config = dict(
    num_hidden_layers=9,
    hidden_size=96,
    num_attention_heads=3,
    num_key_value_heads=1,
    head_dim=32,
    intermediate_size=384,
    vocab_size=2048,
    hidden_act='tanh_gelu',
    norm='layernorm',
    norm_place='pre',
    norm_eps=1e-06,
    positions='learned',
    qk_norm=False,
    attn_scale=0.177,
    bias='all',
    tie_word_embeddings=True,
    parallel_block=False,
    extras=['capped logits'],
    init='normal',
    init_std_qkv=0.0237,
    init_std_o=0.00559,
    init_std_up=0.0237,
    init_std_down=0.00559,
    optimizer='muon_variant',
    learning_rate=0.0104,
    lr_mult_o=1.62,
    beta1=0.93,
    lr_head=0.0139,
    warmup_steps=200,
    schedule='wsd',
    decay_fraction=0.829,
    decay_shape='linear',
    final_lr_fraction=0.1,
    batch_tokens=32768,
    max_seq_len=1024,
    doc_mask=False,
    train_tokens=144200000,
    max_steps=4401,
    dataset='wikipedia_en',
)
Each number is 500 + 40 x the weight over its row's rms, rounded and kept within 0 to 999. Layers, rows and columns count from 0. Numbers have three digits each. The size before them is the row's rms in percent of the matrix's.

# o: layer 5 attention output (transposed), 96x96, rms 0.182, rows 23-31,54-63,86-95, columns 0-95
# v: layer 5 attention value, 32x96, rms 0.104, rows 23-31, columns 0-95
# up: layer 5 MLP up, 384x96, rms 0.202, rows 0-49, columns 0-95
# down: layer 5 MLP down (transposed), 384x96, rms 0.0502, rows 0-49, columns 0-95
o54 128:553495552474442474492504490592422498513487472532492499525543543492610493574518550510481472493440535477492543474431525476487505465525441459461477440444475531531493538531448552419549485563520539529496518541510570529441454414455492490524468533485499471518525497536556522436529487456529497441
o86 083:474568579497452526479470530462462411404499539470500513505471428505469541544540461499483544507455423448472529519493506549518471508567577494506519455436497566538519461512443477540529478450442514520540549485444520436528521491552520443545527488505538529520504569514473421493479469502507536564
v23 108:457510497488503411438447470524468556473456524529567543451504458534476507525507504504587504497523532505501481516489542485442424535454504485483493462508529437544426489579488531523490549430495506579437505508451562503473548572568493470530476566536455511442543551507478558427504490521509480450
o23 082:537576544560454531526440584471531560461537515487498455528483473489463551437498487431509526428459447591480470510578464550457483533506493541515513537432492491504538501501488459546475459613559424521455466469493558509479478518518536506467469517441468530481541531468519458489497462448496515513
o55 117:549466514461449540496478586468514490459477475521533487477490554538524464507548568467505574549520495469540502490469469528500414422501467506538434484572472512418523526512478463398568506559504519516551468554460528429493464479473567516541549528512497538502430505558517438481476511443489520471
o87 092:491433465501539497535497482499514503553516462485492451493525566429493465498490489544478492558538480455536498437494463409532503465461461499476521549496560468532486436536545543488455562421462500493505518522486489457547420473477478505476510417471536513580476479572527566632515534530535528525
v24 090:433493506573480566482552461544531454527497522502459491438421484565578509544513435491500465484461504550421513543538480493515525494389474508514454558436499465463522472483488522517470430472491519488513554581540525513525517506513439551508524495529461494470501488492595528465516425557552473492
o24 077:457416494500492555537495515460516607495474461495455595450493495455489443446465515479364482535536513505578518550547507519521504541467451469502487496505532540502599530505438501489433522517493481466544440446541500502550520477503483447498505549516483504488558501524461539540509534498536436462
o56 107:587494481499516426510519449526525505499406597519518479542411474560547434457489499553495525490514460481513474504475444536447538497498523516423448518569466475532515511562514586443516440452468487456516483523554448565502540483531521500503578501479489518428513493460543542491487538521465486470
o88 089:556565485526479478477488495483452524559511505430528427461506528453434595467564527506587521451494459503488536455461496488428494487527546499443486513435485453510415497524561462498507571521508573479513459479419544529470481550536511529459505506493526527494517532517485487482473483535437567588
v25 101:527487506496475475463545450494441443448452546506474542469522461553473487515456533501446495558479574495547480506541466452486501523603444486492522487469481507541494499497418555524470486520567406464495543559553458492480466455436437536512621490461528484562520513502501536436531518552493488494
o25 085:454451548504528523542495511477539510528517491533478465612531482452542532474462506545460474551592575455522453514518529487457480465484517517538455525527458462521512584484478518495507532461423498489501533537508491417518530485495585490564423455514512471451460495493514416509383507539501462504
o57 098:482496521469505552520518538557535369408489525494486494491413478446448480443531470482425490497486500532503479575580553557517500468433485527489467502510538526563470533487529505540511551437538456481451525534500474446492477542513535434484469478508519489502560511559583542438488479556507509514
o89 103:485544505425567477459555489482570534432476513472549442494565531522539567499503474530569484437415499490448540466499470498525516486449529557526480484509539540457458470485520487512520482497424547500496445471372519534568469524460488542476440530529460424501516506551541519484527508486518560519
v26 087:573455522566535443457477568505506458543497458460560496478512485529498471435447533467499581440456560448486529473452505501477489481516535455539465448527402533435549461487507555518454538490458468434584482486527532509571476530547516495477447531512492538545559509491539547463479490540523477553
o26 093:498498504547466519527559546529575548489477512535451515549520543465482548494469463521513543544497523408424495497605493480497473525529486468509521549481466472542450428514505477512484480496485481517503545467457518505519434527492522468398545477428509505505545583448575521495503476535428400447
o58 114:558541566567452430564473452523495488588480475515538432503552490390469507489604514483506460469421490480531561551517504509528498517521500495470542454437436501520526543527455504559528497508494474447469492496499478553477561474558449481460501572441531517467479495493491493471432512509472524538
o90 086:479484483480493534510509403490503511443506466520393476561502524555530438494511484521534441510559534572500497458439508501528457433412452459521499493486572446535553566449533504481453553499566526544457481523448517512467459593449512472503513473507509485576516528544468498552539480522545490477
v27 103:546489467475524517568501471494469567520501542465519520531525515515517488503433479401531484498574482511515424519487531487491506520537489480467455481580539487465563427432492486488440461507401473458512524474462477445576483547538493495594501415463534576528519532505546502529520479433559498519
o27 087:504420483511579467518509494488508474468499511502434427494531448527533535417549508548490490585490530472492566474477500492510515470513538486533427516463501457529472531513511598451562462405491518490500444496563581548563521490522481429451532503480495483454557510476481534530468570479524507426
o59 133:495528501504509569449544526548470600463456472571476498491546529502516414562483492544567518491533500471531490501470487500520407528433504500542489494510451492484518541446530428465518506492498477525497580520437405433439479491460522537469522486574547488527493483498441509496575501554457440534
o91 089:484507525551413543560497425496506465559477446513504480445505466513446501503559541515526489458411524448476514580548546545460488508516528492526573416439491550520469590546482431565431490544551527501512511505515489526482481496515506438463500561446505482566449493482496508489481507503427490533
v28 104:472518574470519513501453544449469394507494545522506518545521487482500445560517428519577508481522477485508550539458528553451525547434479500512505498445468520579488502473477442540551557481520454416479586518524462540493465497523458447527545448510510561434524500473445551532440465500512476553
o28 097:522495504476503401479522529543494497535528589514525489522562479550477595522538562512572548487449523438440394554518528511515456488535423519456444506527414500490510437525491447540482510576423513513534486477475476509498459524507511485423466545511537508493460517473550523516462470462523489477
o60 112:485515522420542547490490520527527573463449496459499548498434460517531524442508446496479456457490531496494523464544464517454485481479550534484495496478480432502486590480510508453530451497515477511496474477551481440458500530603495572501538514554517532573599538497420549521458489516384523489
o92 102:465458510525479501508465446514469505487516463457497568528433539515519537473487538520434543548445504526470507469450425481498514462464496541489444549584546537479524546423488577520473514540606580544471526497501503495467533493474513491579453463473464461547447488560513481412483527488580491479
v29 092:598499503516504500450484489474483512473509609548455469541540522536532528545485458506510507541456460470475471612497454454459490500492461492548496519505533546457479558472506484433546479459525489511567554559492436433513556496515531450539502539456503531444468445579530471416457540459488519493
o29 084:476546531493599439454502510458416482496516493514426562541503522579513464458483484469504515506449572465494487479450467509488524473494468466467451528513545477497528533498534513565516490533539565526467474451533437473445489493495473545512435506561503444497524450466418570526539615551536499503
o61 123:474547478531463494475509568552490561529484419538542518459551510476516481458548518522492476415498517478438485538529528529515516455441552594540451491539468525466434488543507486562547503469419416463525427518519519458487470495532483482497424518508455510471481474569533529504481551428540568524
o93 086:475417466488502540581540493470528456503607477501557514482535444438431517528512409560481545502497553556579494446539569510500548593581517463503538511429479478489478452532508488503452461472518524482464566490520500535533465507448475480449500490465466458506522445474502493534504452517488510498
v30 092:526516531507530492462505499506511496540501475528500455469485443480475504521511541471476446484475494457492473511478551509377502540471457479470587598474480535472504484490508618485550476514504567539535570533475531503541439467450506478556426449524536435423534478526541434485576506495552464520
o30 076:468509495497482505519539554581536523543492443505519500441572484460492458466415507431512487530537529522536531548586460487566493439473455511536496538470464483507533527480526439516445471465451424465538495459521404425508570515484549509491593512499477493469581488458514492562543511514493469490
o62 124:522510505464519529548470452452494495455514534511583534506448554495605473541595502506437501472452503505469450484434492481528484537463481505496501477517508481543524464460440547486419543532466530550508477413516518494394472468496543510490460483475549569544465568579470527549473488500505460550
o94 102:495501504519472453429517587493565510537445447549513544483501503494432523461480443580517529475482494591495549406479439487508491444505502498503469485549535414483499516496579454528578499481502492436486470532513427549500502498491490449448497552486506534495535451512531581460499507577488556522
v31 099:486509439404488433455481473473506497509525452513474580518501493531522543527486570553488515459496463401431522499521556522462529439466504475448527502564515572495504558489468480463502540491557415443512560502467504558569434527477518513477572496521548530551429508448491564502507517483477502494
o31 088:535488528584401594502520524472470545489477465517511555471564513533477505413535469469465564500474498535461458539556510487412581515475520529478483494487556505539453486484528469512491481498555496513420507522580432477429497547531554496472497420469475520527517474495481516447498522543491422514
o63 114:436467498562479502459476492509535503558526554485563565499540460507486532477496488498485528514468434494540458569449450521588446472505550517498534512608441531407529491429520517526512442417507571558482503505481451509442560474508482534537496535475436487553475518496479499417474495476510497527
o95 101:532501459488537485571434495499481497512470482501530446487459451456492514615528430437509455508468499556519590454467489484531493508498468488537543490438482469577484460509453507449563550534499554443501434472488596533490492469547428521549442525532507551521484536584549477481494499455502525503
up0 116:596489531561527471477436436519480461502457516434572407525577502513472532467480520527496577492468510527527568498497479452528498551550456463491514507489486479508510524527490472436525554485507437547499522514473422493441484553474464490573485486519523556443544439454498466532414527548488455531
down0 121:488464498456522506507487500465472595416523437529561551487508510476507515558394497554519473517442507487517542476545534509500475475435487580463492477496484520490547454467522528536398440418497517570554509494527441540508482515526475505481489488489480446467503600506447541585516486534538489493
up1 096:438520564518514504514550469505581465513504507467489493521591550436567526587541571439436476496469539536491514479454550494528503463503493466467497454452449503496504486542513526544446525564499473521465567469489461417506518498503462409506500526512418467490430503573492566521487503516433496509
down1 093:470574546530506521512451539523505437501505522390503491468548516581478522478428462531502521515509466488593514501503555500421501491466452461575508544588488526471520525535424455477532467540501521491490490463555501482425432522507480489471479479549530507557570500481508480539419518448527468445
up2 099:473566526525556540484521535472503544523510549545461508548471523471488496545518437477451477552514527467538532502541432451468427462505451520500513504431594524501460431508466475554518520539441476517515424508544514402436474513449471491514486471514509471580460430517526472527482547439550515571
down2 103:526524466489490496482487525548552500487410490468511527427520498556443557451545527546550515475555498528449524408524540549489537495480465481549585444457574528471480468440502487574517460484518533538565480536505512511493490537480537517479413532457482444532434478458478446462523527488512545413
up3 099:507540471479584482560507496487569474455486564486469503479451540469514539441500507482498495502536456418523544531500465518499504489455528531469489500467427568522543535565462522456484426509505445592474468493545490421450540439527584513480494502486533467566495516476528497447613483454510491549
down3 098:503515506537581457487495493456526529451507510499573585527547585495443582501538514546466520453544526514554430462470484470412460533521484437475508422545475449410505458540509462501534514537535569593497545427535523501522521494474482520440488435496465513534493492518470480510482485486475506484
up4 088:517513518509503498488525484501511501516478491453564496478544531450487448477487582555380517594478458529518465539541477559437512535506522473522454534531550555508554503483432464500452450512517484539597490517531559436485479479463489471513484471413482404508514568425494510456505516541505465529
down4 086:484457471412483483589502510482535495545553469462593492543488566519478548519564418442524535470543484498470498540507516421538481471469460465524564498440487525501466463493531475494586446552473522541438457483448430538496505472545510521489556516517431572537504471463540447510508521507488547501
up5 108:506516582517505470491532510452512530483576502462572485564516420533495518415450504573461512554494478461514496514450489496420399483564506493462531480511446515456527491492438501468509430536510513512459556494475504523510544534486442505436479561558467513512565513472440530492499447531461581544
down5 114:517564498578474560545591516496498478499447460513486517529457563441439506589506481471542481488518461506552490502485418527420476497457535528539492522485582561463466508523509550468472534488507566497499493397459521502477432503510424466478455490484491508429529537496571488544455549508532490507
up6 097:453489491479505539463481499514555433490472531490455526518517558576451445539492464429546510499504532513451462485470512445457471484476553519553476533486570506505507523540470428527452495461505460554456558510550555420493523466421517443584588509500528574503518523588467516460447494470478513524
down6 084:524562521449543466555559548525509552512503482482489497482516477465491521540536560441441536480560467419485481527477507482561449513550550471510517538491510522489512458512483553389523507530513481507426504437469497587529494502578473475453489551535442495379491481528461503523473524417462503527
up7 097:439500490479476491556494488484500535493495507469479500500569513469530487543534510473509538500440569502431470429539517491500473452452519569523543492511496516449537441502426494566588452501494422563457474431452457520491572556539452582481545488522563509529454524482433557536488463542450493546
down7 099:501531504494489550413513514398429565467503481533497452520547463514447479525400474506461438469563469510564484572548513503539415568425491467516483485582450478507565518475463490589527511448530525504554564467517533521484482502540491454505491504482488521528472464526485524540494545482518532498
up8 115:531482510468421495428528495523492467507503441502496486539487510532537499519509494560456471511499500470468444533490427461598396470502520468542566530492510587554513532481417491478514457430507502486506486514551467482517588471466481538412572506523480578571510521434518499518482513530479547541
down8 124:474449479503536456522500506570458474555455542459460539452532493481508459464453524483450545473465524502542480459480503506509604471538495542455589475532483461538509493498466433490508431476544471459577535478445564549511464600552538585535455483512509456492469462491554550493525467449547481488
up9 103:504506494516470514514437451462475487531499490499470462451521479443553526573440460410475493543488559485482539576466474415458540525559531488526448527425541487480503540594471519459537529504524561493452547512454455467563467547463626473484492501511539529503530474450528476534459529518515493519
down9 106:433528461501501504404546529523494513511453489428471559541447450542536504508560544482474543398575515412436525589504524558507454444536499492446465549480453423480471497501492543544499482573472511550549456468520481527462508523500472515478514542442532479490490504488538478513553546528479530506
up10 084:500434438516469493546560532445460531495492501518457508442526478510463460412566535464536521497490576541407538543533509469494481524490470581529449507496450496441483466543547535538472504461557474530552496483482526515492515575507525575488506519581485466544492525471475547504450527397443454483
down10 083:560508502531537505477435474496477460514537450504551485449494431456552454515537525526501576584494456481499477506450471490525466474532485487542525510543456498480509469541446484568513485505509540484515480525438614529479537511504460398536534585490497479511454528446454403511581483526462513440
up11 096:478508484533501542517505522503474575487512506442456427505447457529489513519556574582546553522450438501528537547516484456503467451533435479529513455417541469543515524484465439516456486508508457489572492530501421581427502501553470558536437516566423461504526465508500499500466541487510548461
down11 108:503566492527467414510491498430481503517527407502473518495469579518454486500467531500459533525537476444410491503488492484515467514527538469501489546540557596481527425475510519549506483590494480524551505531519565421449491496503530435441523472487497582525505499385522534508511518447527487527
up12 106:506494527513594440510470528451534579536500504528578481488432558563485491498541448518448436458511563430437482455456532486483479495506464454432540439449483544498497427601513449477472513562488516530476481530508499466541530526495506563559496490470544500529507558476498527456474423503492534503
down12 115:415473527453481453462501503471494492479457516485419561526528470491487516531536446455440522469442444508548511474378530564504525477577476531510572549478511559495545520540438536463538453478483463528510546561510542551474566465498514526532491481482524473547461448512528474546570536471552486459
up13 101:524530463522549447465495514414509479606483505487467415502515529518459536476564531495467546514526435419580475590471443476473459574550444576481481517494520482515505502582496496550484478465483499502534530487495469434504510511480510501513519491532495581386514511513468479527520541537511461476
down13 101:508510467486506506465502465514513560540493470542509493564576568464466529435518427519448485562452503531507531538525488406498499521415441493500522488533540591529502500406531487476487501461529525507567493480532423463458476493537454407544497485552471576507520511529484484479455504549571503449
up14 104:551558454538447439536481471527547395551413537513445549518546480509543494453464553533558506475487552523482451476498506532509529436510504476500549454503483466447497457470455499443523458502543525502462487445469497451536536486432544459496550502454535561517546533450488604477557504541482537515
down14 098:485508499487494530532441458484420495554504504495487522534456573451516491533501597459593531567402489516520484456545531467604497497447547509454482468486392504507529551584537507535508438536471446485471467457484483482493581502458531544493485519510496495466507488519522522485514440457488549497
up15 105:499478543469545459511552504561487494429425544541484544525529467517480508499518438426508498479472586577518503567462493475461462480556515464515463564523497468479451477475482494474569498485520490481530445505439508526589534532447436542507626483553519516530519438461521471482459462505497511435
down15 094:508455550422431525458489443457530453569574501508539452599481553521538465518472482426538516532548479497473550523507533470452464519449479512496468565529460543586497514478522536452543530467523483536437554504534461496508423454473534454534458473506560533488478497539460461531460537508487496434
up16 099:432514438503535495483438545461433489559531453489518533543531496549476480512438419495519464468603522495524485562532480464567500465480488545490529497460431502570513533495518463574546499432533492553478551418470560510451503538575474475483466508549437496534521515481468484525479422503534523505
down16 104:529472502486453475468493494467507450521485531527532470447493466503614500476462517491470557539453514502480550480463496486447502491527506471499513550499486568432546542527433497519494462573519519536502481532518525532559536492372578457456555517489481444432598463491554440459563519548482511490
up17 091:434408482481523549418545534448433472435548525551469478474491440479555453532538512489480528470500531517507518513476455547545539445496464497487554504517460587557533495461542501477479478479484530571550560504546549490446513557487464484484484526542427450502538446451549468457518515522550545447
down17 089:503501499513475508564443486520546509499512443504455483537479520424516442513493543524505567490475505468497450487560549538423466551542525504510519479527540415426532484502395489485400493487481453503511528502447436490499546456533432514490557538519594488537463581492586504498491524491472488550
up18 112:557477499528576449464541451517476483563530564451525528484482449466551462532452448472486510574581526532443554472542528496470479458482495556471536547521506517520501521474476405575483417473528521522508550522437502461465515479426518444494530494441412487533549505546484511464504550494464527528
down18 109:489518566522546520561470502508476526459482433510515519488515491515486495500437458475487434469496554490507563577474548489586452490426513527475490549525518419478425480518512498553536509517465536591477525542528472546480565503456463520456527475525508427483584476477458548490470442390512537493
up19 099:524513484522519508539474552467537460500438537467497537421524533541422537493490470473521569490538541516562497501473587438524466476574533551551492508514529512500483457485345486485549504503561495541430563477486461476523490504439462535479445549531513519498478398486522527478467493520478477502
down19 115:522423554467474527528449426522560480530501503457523535591553493503449500485494475462523467486557447502378590485495514451483470513428526510526477504505458562481495543529546525469409455475518541528498434510425544528488512549533534513501531502537498446542487524553482447513436553523512502486
up20 090:543505523531482431544518476492545481491480512492531591538466520606454476526518442512478509488488503548441544473473560524478456500514588528428454505461510479453465534479511545511422388496521521482494495482505411550420479412505487512557533501494523538546489584493500493528468527531489530478
down20 087:560489616492525559465455493534494528569484495536462460523526528481465471448507560452555406433517498469501423524472480464531489464461530515548527514528460447444537493561478428535517509487466438540466415446524570511516551448571501557519457456521537503495541478471518482525482500493502521528
up21 087:509495507499477468512565551473559533393513486509464462549519457455525478554478517531452624435500497474524495495509493453465455486554419482543544537552514507502509493500487539493430548514442469507430478483470545498512533497518473505485552531503447552443483490555512615559538457508451466468
down21 089:542541560462493511527388549457483476563488487468462590526530504474541474478546532552536438505467465563469457506561507502525470502569533534471540401499417536513470534519481570471542444510520527431504518501454511433442580490502493526524469492472496500437536503506513471429509514457514509485
up22 084:536556445538536520521495555399453465482497428485421506520471576494493489498500565481540469515486520415540505497585479540455403490525465475499540526479501499527504499486543446410549486518529508502495499497474487476504441566494577507523573458480435484530409539496556511513509495512558504481
down22 077:479487448495467562460526469502537541616531567422493502537425438471552513559538523560486511512475499511488492535440538458508471510531557499505490457554539446473468501556457450491486407481496430485522491426479549470532525482533426457456468479502502506446520537483555520488559555501490519557
up23 099:493551511565440473448497459522580558500489541453527521515503518555491503525505449527536438584505493541492498471515620462587503561507478498453448525439485482475515431487484480485547574538487473552467503506517483490474473485492463537493451486538493510454462432560486509487395530451431529493
down23 089:458448539496496482470540542477553561426475429460523537467531576480554572539475550486517498444493504486430528510506498485502465463538488550520458474470513559484531493451497563441440498438533532473548483548564477524477463489474446456473514454462540467544541458550526572556397520524515471487
up24 105:483523552541508449577447517469533537538498524475491518516500490515516449510458532510497567531465485502455565518515460560508570463480526530426539458464476576460479526465539507550515447485506582576424449495448495407498580487518454500513453523461524487461564521546461437486503504449440462519
down24 109:467499562548526485459560408484444508531513475497457556499431507484450512521515550544500476463543489509486394468487534453551556497484451562525487487454433481423541543583510502509539453518518451543441568478488527493474440585481458532510594466506564518458497507509466505520515511510518487527
up25 090:487486431563506466538501494508456447479496494509564531447507531473486584400472584528435463490497511551541510496463448528516503492416487532452524467483448530502584538512487504496521456548522530487502501530488566501590423508601450564551525489461461547518465532508507496488431476502499482467
down25 095:554445536525494463476517477539535495524535514526511436519492448532536450530556527484550393512542507480510524468493570478522585552427499483477522504559546510522546452495508405500570478384516428509540523549539508481453552446524511467513478500501502487449438472528430487504523446529509537496
up26 085:526502497476485466508530492482466511501472547493529489453478570481505464508504509460612432515554487465488470567465497523468483439443542547474415434553445500530540514478448507530501585487414490452455513546486452529579587525448482497586537522503505522556521505476535498446513437486478544503
down26 086:557474513560487542510490414474510517520485471485490516560522433467490534464481456475488593529519493484527481470459588484539480531574534449527534557496489460551450459558514550455567534470565519551552454438483532545444466462520522428492492508541526472438500535464499450533533545444524458449
up27 103:544520531517476479424531546518469482487497495483433522487546455482476579535537444468520489513476555558421475511520584482497502442430571518505446528490490512443510519532408421491480502435501493493513577556475492533462508507529524484560444488495543512475548498504443486449582567467436542512
down27 113:557544436408526529475527514584471549502497530511512445538517529397424516487514519495462438516457519439533565502487465480529550565575440507492532396477491538548508514467467474497524466521492507588471431488461503495484462553528500481517517519502474467499471432531506480495475494530578523551
up28 088:575467502508499497500584493556575450458522489568494518443517539475434408460487503531456568491469509470482542465535521415502542462586517523573493526460478484418510447420531479549451491439475545479502558538517518500544501490431557519513545466500538531519537479473505476512508449465475492503
down28 091:513545516517502488478457487474434597455580505501498514528477494464465480477497506511513404412587475464480512453433537501500551464453465549424479483490475467510556523540553473462558469538487516461588513531473454503521535506561516479471431473535483514519444517476452480536502508552534571574
up29 093:495449508517499532505504460498498494461516480426413532486492485483483549507438486436491537573471542495455485469537475549574469522491473532441470549567524467554557570555482454479534478495435376477477495564521500508497512534478529496476589516521484530554460526461508524484597546454456485537
down29 083:514550465473588482435501542475431452493440472514537515500429512422560478521557485533520397506488506555483477507526493551487487495529498498479552497493547572496499491496454570485422511474534558540594514488454519543482472503587450491531501550467390505477496533475475485521467489468487461534
up30 097:470586472504519515483465495449476432434479547529486448456485523509461544501468467481452489491467566503517587525370489548531528596507503598536518484549494542546509484455512497553488559534542500465455479521484459461460472564480435511524493525441513497555418478521486455494535511488502524494
down30 093:432409514444546519523553531478431597519557416497507549529474493438453463442511489593529496524501487494478407557547569457484458505465500448521501492484483479500490523526594545472512505446473540462467494484511431541478494445488486547492522536461497507526559563506501513542481466503541494511
up31 095:545456471511413504502528452488551461391504456467452521520503541470558531496554460562474477478519501486520487490564513494440549469546510517510428555449489557513489471536475429478485501533529434529424514533525469550525499509534506487539552517521459468535632490554445486457472511507533515440
down31 097:546483538475470492478499526539452492544527589459505541482531519474577488525472485462538515511571454419479500489534524463463458518460444488509505442463535515502444497438533506548444539424524524507533548544525417537533509486562553479436523583509523425449510414482525496555472479500458458549
up32 089:465521516475457424514541508484529573550502527517507505546534569522418517484471461515441463516560552475478485573484575509510491512487485437508569511552466430482473486457487496480509512515466499477449448493465614509463482503547483599478551486572428497451579484542457471510463519457499523513
down32 085:529529485438537431515543526510413467489544478488531511504525475553471425527517561454538458508450478463560489477532507466455546500559496494556467458548487473502531513451460508529498453431488543550581563510454506568507446504522491461555458469411521517563481513487454497463538450588531452523
up33 094:480485509484569443535501507465483476456451480483472529491574503528553496487460470459538455534559488582564470493477494489517568580511439499514548458518479525510419531464472407492461457533506514505523470535443533571558488501455495491535487462526515547567523488563564526507431454486433538421
down33 094:412446491508558555545458522517447503512515573495504454524449460524505563477532514514483519534493474455414467537485527501512543462561566501532487500505540442481461472562548508498461540437536467464501532486531378538440495415491573519531523524499523483521459469471531517558481434523439500537
up34 083:515536542539438494454453506498548562501419479498434497501477525498477418529470424489514527544470530472509492550450506540483492478474546541510568502525433519528481514445532495433461446488518594497506555471500533445504517492539505561465586553461552515534565572492447435478504464501526428472
down34 084:509460497484512476534498471494508452491584455545583480553539495481503563536461586497446516441475467539495478464454532449442493469567475444486449485557494512485491476533455586481480556540486526525535435516495581549457538523493522413425464544546452478515506542478535457479458540462467544488
up35 106:480520456484469542508510532455492528512499494443414512551506570429459524557562518532436453491455575575535466489466611491533467474469433474505480499514512528516504560514443476533477428513503503538489423513487483429493488508621491557485541458540538512485485483463473498512508447494532522552
down35 091:500499498472535492474535576538461438483466505522496567429440531514527505454519578479501490468418537523490539440486562478524608552511500486575417507427407480517493533519506476473504545489505518496459526543438548475526536571467463436514547511490505440510470556494450481503502519513477440529
up36 083:455448483510484593509491488433541587472482553465448548487518547512506456577503507467456549526529437520482483476574478499490515458515532530491412476522563442444475461538465459528502524508425528439514513494510501518491474470505491458444504591484515524492531488435594545555523517501542505423
down36 092:580471499472455524405545523475469443514472408553482482529453544486508503454562488528538454513468468540605510501507546463522513487481453541542599495480525582500519493544506549504520506402575535508491510490529501447527468541489497431533492433476468491472481501496444553467502498437483482528
up37 083:493474525506458452466497509428499523487520478474501578490524477513478510500476543477517453560501537529504524414517423503580521518542426539480404468425512470517554435490600538526550513466494416507552536511532423450445537529484514496533516514525526539510553468388517525519506504522511501504
down37 078:505499524519509495449453480498568477563438502540538575474540510461521454537479522395510500505434460485487469508583479472456438542481517492557448506537501421508438479526541439502524452536516522541569433466571486527472540454532464509466434513509510501574499477462528449512473561569472541504
up38 089:535481497550531523502555541488503511538504513531552446486522539477443469537495439494416511389444557494526492541522528480506469518497525502506466523468423553519554486495523537553507414516396514441500450458471498534500484518416509453538486552466595480499493448468508453522577542513485525546
down38 078:464497563559552520464529456518497460539450467476491481528480554495522482472488542477487459531505487461529447480417458497449551523486501464510580474478556480512541486518466549434576554567561584485546514409477447420497528454556479555451429552540509496498496532442515508551480534481497507483
up39 118:590485507416531476451512525564527506526461399482447525462495462528538544571537531479468458507551565471500566511492500453490470478583455537493577506489447519500479468506502553497446523435518494484435509484472473581515488503497440458504490477444528536577495436570544529476443480508512500488
down39 121:441494546537471467583554527444442512572464513497527481517494509456462538459465535587496573491485483533464534524445433503510531509449424451474583437501528579483527432484482465489561453510529517480524538442458474491477453549572476521539533525506492488509412452478498505479538494558526482495
up40 107:539520586478528438411498523546497536466545495479483450487516511458525513445656548476476484445531502486469510488526482441512492527490559408492521548493540488490468536566465419473537487470512518480538469545527423521495485483465503535551510543461506459561511472439470569465488532509467527501
down40 096:488424465459510528506533505540523534530428533440474560462486460523529462453525531540542582456492566526462561487479481486449546484502495449593525425451443478502528493510500492497417540527514429545478532556506518528588557434550535533474450508539526465524458491492460470491541450477454501476
up41 093:544495514510518520532491497486519419493507490450459483525534450571476532493486418483498490479561419544578547482477543526528467472482481485450510560543475526526422533597544550547478458508494475420573583495503471472473573482439531511520471423456435464527489481451532524517514483509500550470
down41 091:411531414546498486486578484474495511544497447540508511408489526538525441568433546589529489545508533496435398474551402514548465498530522505433487532484466516476520492478520476475482472492462461562505477438516528487467449518493478463463557545527552547490537488536548535476493522513503519488
up42 091:487513491535504539462453444437551481513590550426492510456520441505543540488494462475532484537504540505509524495475465502421465577541505559515463504456516516504605434529511497538477469484491494555476451520451505412544475471437486480563510571476574486469533508517436529415480494533555520497
down42 083:570499516457457560465538586427453479517534525477495586552558464522481500503560572501461499454477410492526496549466535486498532530509523539440461551523525528482470540485483497491491477525466544531496487524494451550535476427534466545380439452482502513548522515456515468507479518442429518461
up43 103:523568546446494486539495466508508558500548470476593515558518444518550494503525447593546489482477459480504494555474534515487560502492496483495525528549428497429554467515470516541508517497423457514484470465444474512394517581498426462519543439460474542496461541473547461518470479527454572490
down43 091:461447469504500508463514531509484537508465499475444555413454469514494479459484463456453533506561540517422482554488509526448527451570500544520494529521529456510540503519502469538525473561507506485440521508521431440537419493535545533456488495463581481611519574526539448506518574476555429511
up44 100:537481568561549479473440507487468512531505434502599478505438480532475434566513497478464469496481514391462520468495459532546467540509519505484517470485507520501486564497421497440449491460507483583541491530554468485492489477538488595442530426503504552483564559549528552487477467532518521447
down44 096:536468483532472482542495525503577505508476491469467486497482476525558446494448550483565474480540443506503436479484556499489536526538535565514472449432515376455547572533493529476519430538575489521530488469448543439513527481492570523532453576545551461505443504489494469456490510545526436446
up45 115:516498552497492462498582468529483483536523460528481502479380529474502503596613507523485491593511529520538538539463476472455472467506512471486494522532555441530465507512494520475505513479506454494441495527476530461416488555529424497532412496430446492486479486537472576516533569459516471531
down45 107:495485464581531481474482476513488483438491483511518502526471486557532528440488500483421555505481473513472480452499503477564497510481520475505498525440490492515499613538492437549458571540475423488443487465485574555536500451530552538521585491575543497544533535465513492404450410460525475480
up46 111:448534452537508481526440537501549458540537538480452537536482511455465560416470433536493485545494457556566510546455533478480417495465470468471527517566521461565483473482483500468541499497453450526456532524574526476523440537521507516488522577394531494577425500499524512466463503456543517529
down46 117:532538486502504451523470508453451468592499434508428518545476508482438518531555522521447578525474453492446477451472469503503557526455449526531514532484511574403536491536535508518442512460521546414463525547454514478504548535510535551577496471566534534489553467472458522433549520515467522465
up47 119:515509575554549434563496513519457508487499572506453520517588489496489553525490533520491459503512393434499490500522502543506480521424484525436530477450482492457516463490472528493384513460512536509519516506518494491402526558482499560545507596543479480481456448488504457561462438521477540532
down47 119:473510509528452441465511477553489408462464585530481477470502521493479475517554493452491569470440420538458557436503467540496508489501481446537550434494550504431461480423505525482551440519496517475537537532464548556534541589457514547497499589507502484463529523494439510530534458514541535463
up48 089:555488423483538432520529413555524542531462537563447473438463573514469470558446522602496498501552483497537543535472504484514537485493431495409489503452493480504485496477489529558435512532542454484428484463544528457478574469480565531550520447517507522531443518535517515491527490513443479483
down48 089:526568561528514505489445511440557444499469505543474484535540534497512543469451528416459505504470532466580487520522475448491471485522487451571453532569512533517479498517487467461551460470532513511470557543421500426495479495454528428551536509447501486518590517531429513439446523444463499572
up49 103:517513467531537500460532541506507556524430567470443485514525495454438497469528540562533545436517456521467542569513492501505559557509428528468591476531525468440506498444539419518487476465515544497439449535488502512480566527459474477561479553454545503495550528499537426492504546433510463421
down49 102:482492431528502470510558479477493477485553392529522553551508530573545481489443471450497444500495504526572401520522501476443402549520507507458457575504469465460535561483503473580478465544508559511553524472494482452470465481510490468565510516480520442478436537563461546497518490515536478531